{
  "num_hidden_layers": 15,
  "hidden_size": 256,
  "num_attention_heads": 3,
  "num_key_value_heads": 3,
  "head_dim": 64,
  "intermediate_size": 1024,
  "vocab_size": 512,
  "hidden_act": "swiglu",
  "norm": "rmsnorm",
  "norm_place": "pre",
  "norm_eps": 1e-06,
  "positions": "rope",
  "rope_theta": 10000.0,
  "rope_fraction": 1.0,
  "qk_norm": true,
  "attn_scale": 0.125,
  "bias": "none",
  "tie_word_embeddings": false,
  "parallel_block": false,
  "init": "trunc",
  "init_std_qkv": 0.0334,
  "init_std_o": 0.0415,
  "init_std_up": 0.0478,
  "init_std_down": 0.0478,
  "optimizer": "muon_hyperball",
  "learning_rate": 0.00952,
  "beta1": 0.95,
  "weight_decay": 0.0,
  "lr_head": 0.00731,
  "warmup_steps": 57,
  "schedule": "wsd",
  "decay_fraction": 1.0,
  "decay_shape": "pow",
  "final_lr_fraction": 0.1,
  "batch_tokens": 65536,
  "max_seq_len": 768,
  "doc_mask": true,
  "train_tokens": 879300000,
  "max_steps": 13418,
  "dataset": "wikipedia_en"
}
Each number is 128 + 24 x the weight over the matrix's rms, rounded and kept within 0 to 255. Layers, rows and columns count from 0.

# layer 7 attention output (transposed), 192x256, rms 0.0415, rows 34-44, columns 64-127
[[145 144 144 146 104 164 148 122 150 112 129 116 151 124  94 153 101 149 129  80 175 112 106 164 115 100  99 116 122 130 101 130 132 145 146 128 106 123 135 141 118 122 137 127 156 148 111 126 144 122 142 146 128  95 137 132 146 121 135 158  88 166 135 111]
 [170 142 136 105 123 165 128  81  94 140 127  81 108 110 165 122 132 122 124 136  90 154 131 141 134 144 147 124 149 106 115 113 153 123 108  98 131 145 113 115 159  76 107 119  93 129 124 152 128 108 140 130 141 145 118 147 140 133 159 128 121 107 139 114]
 [137 135 169 141 148 158 139  81 119 130 108 131 133  97 106 137  98 134  88 124 154 137 181 127 107 152 107 118 124  92 139 121  95 125 163 118  73 117  86 138 113 133  98  96 147 159 135  94 159 136 124 141  74 105 120 143 102 110 101 128 147 112 167 150]
 [148 181 139 146 168 118  91 142 143 152 106 117  95 178 105 130 144 117 117 112 143 130  72 125 129 154 168 114 112 128 117 138 142 153 108 187 154 146 144 148 149 163 122 123 126 130 134 109 116 115 115 165  73  93 141  97  92 150 118 166  71 119 118 140]
 [176 129 150  86 111 110 129 117 186  98  92 114 111 124 106 113  90 151  82 128  92 108 118 134 107  69 113 116 175 191 101 144 150 133 117 122 149 149 137 138 137 132 113 112 141 125 112 138 113 126 135 164 144 130  81 146  86 146 131 152  90 152 117 166]
 [141 160 136 105  99 123 133 125 140 133 142 163 120 155 100 121 127 121 158 106 136 165 120 154 124 109  93  75 148 126 123 132 119 110 135 126 132 123 123 103  97 139 116 132 150 111  99 150 147 115 118 107 121 159 120 112 189 106 138 120 157 121 120 147]
 [107 112 130 127 115 129 109 174 121 141 165 143 101 148 173 132  77 127 161 157 137 185 126  98 128 133 150  89 152 146 149 133 102 129 151 122  99 117 140 162 168 146 131 126 133 122 134 123 127 149 116 149 137 141 138 113 128 164 104 109 145 168 138 127]
 [128 109 169 140 128 154 128  95 123 131 134 168 122 123  96 157 147 108 121 152  86 140 101 164  64 134 124 170 149 129 142  95 120 137 127 149  98 114 130 161 112 137 107 133 102  76 120 138 148 121  62 107 145 124 111 158 130 105 134 116  98 120 134 132]
 [135 134  98 111 148 159  44 128 130 128 137 144 184 121 169 159 130 133  89 124 108 134 112 122 151 121 136 117 136 170 149 132 117 132 156 145 149 125 115 139 131 134 121 159 143  91 117 170 134 157 115 127 131 110 160 111 134  88 163  81 115 126 179 108]
 [ 97 166 165 127  86  87 156 102 140 134  73  98 108 146 146 132 112 154 137 110 146 144 162 145 117 104 134  90 129 143 104 145 137 123 130 148 109 131 149  94 183 118  92 116 112 169 105 164 155 184  73 103  86 133 138 120 113 125  79 162 111 165 104 142]
 [141 115 107 141 147 135 182 100 138 139 171  93 146 148 142 152 118  92 138 160 130 159 101 134 130 156 159 126 161 114 100  91 119 125 139  99 140 127 118 112 134 115 123 118  96 137 138 134 100 122 113  96 111 170 130 181 133 118 117 112 125 130 102 123]]
# layer 7 attention value, 192x256, rms 0.0334, rows 35-44, columns 64-127
[[128 104 140 145 128 114 162 133 167  94 124 143 123 122 129 158  90 137  91 103 146 110 110  96 149 113 155 116 161 101 128 133 141 110 103  89 141 157  91 118 105 117 137  92 113 125 135 115 138 131 184 148 123  92 103 132  96 111 115 162 148 110 127 148]
 [129  94 126 123 125 164 140 115  81 178 133 119 115 102 146 122 156 131 135 126 163 169 129 100 136 131 160  86 142 103 143 159 128 114 137 109  98 127 140 133 155 131 142 168 141 160 123 119 133  99 128 137  98 145  96 119  67 154 129 131 134 141 181 113]
 [163 169 109  82 114 123  76 141 118 171 123 108 130 122 117 176 131 109 144 124 122 131 117 158 172 147 101 180  86 120 126 113 146  98 152 125 106 126  96 128 130 153 130 115 131 114 150 152 147  93  89 163 144 119 159 128  87 140 106 142 111 143 137 170]
 [121 164 135 168  84 119 119 101 154  80 123 126 107 120 123 138 100 158  96 139 141 106 130 106 140 113 138 162 140 153 109 134 188 152 119 162 137 132 170 102 110 102 124 115  81 155 124 112 189 129 118 101  98 118 134 112 164 150 116 147 120 141 116 157]
 [133 125 155 121 126 139 110 133 139 123 139 149 128 125  86 103 157 144 150 126 120 134  88 114  67 109  90  96 109 105 117 144 135 155 168 115 125 153 119 153 137 133 158 163 146 104 123 114 133  94 122 135 138 167 101 141 186 137  48  93 170 100  89 142]
 [ 97 110 111 111 118 163 179 186  87  96 121 115 153 170 174 177  67 152 130 129 102 175 104 113 130 146 130  74 160 130 138 128 147 149 111 102 115  91 105 134 182 150  79 127 127 116 123 137 125 122 171 124 163 113 166 134 128 159 149  62 184 114 124 134]
 [150 115 160 143 141 130 162 135 117 113 139 111 103  76 121 170 163 103 106 100 123 118 116 146 132  84 147 115 128 122 141 103 139 132 125  99 132 131 142 180 118 106 150 129  90  78  98  81 115 159 107 111 176 110 119 152 118 113 135 139  72 109 105 126]
 [144 108 111 153 123 140 137 164 157 112 163 126 135 118 186 143 126 133 116 113 113 156  62 128 126  69 134  97 119 183 133 108 140 160 140 127 173 144 141 144 118 112 124 131 140 138 104 148 128 149 161 120  93 145 150  88 141 114 122 104 117  93 120  87]
 [101 179 125 124 144 122 121 117 138 132 117 139 140 131 123  91 103 101 129  79 141 117 121  96 126 100 144 122 146 158  99 179 160  88 159 121 107 105 129 128 142 149 130 153  92 166 138 175 130 115 118  82 124 133 133 135 171 138  97 115 173 184 137  86]
 [105 139 172 183 129 145 170 106 102 130 158 128 136 161 132 162 102  92 109 135 124 126  91 144 110 110 163 102 206 144 130 106 118  97 155  97 109 124 120 130 110 115 162 121 148 151 123 151  91 106 138 124 122 153 130 178 108 120 143 135 107 108 102 110]]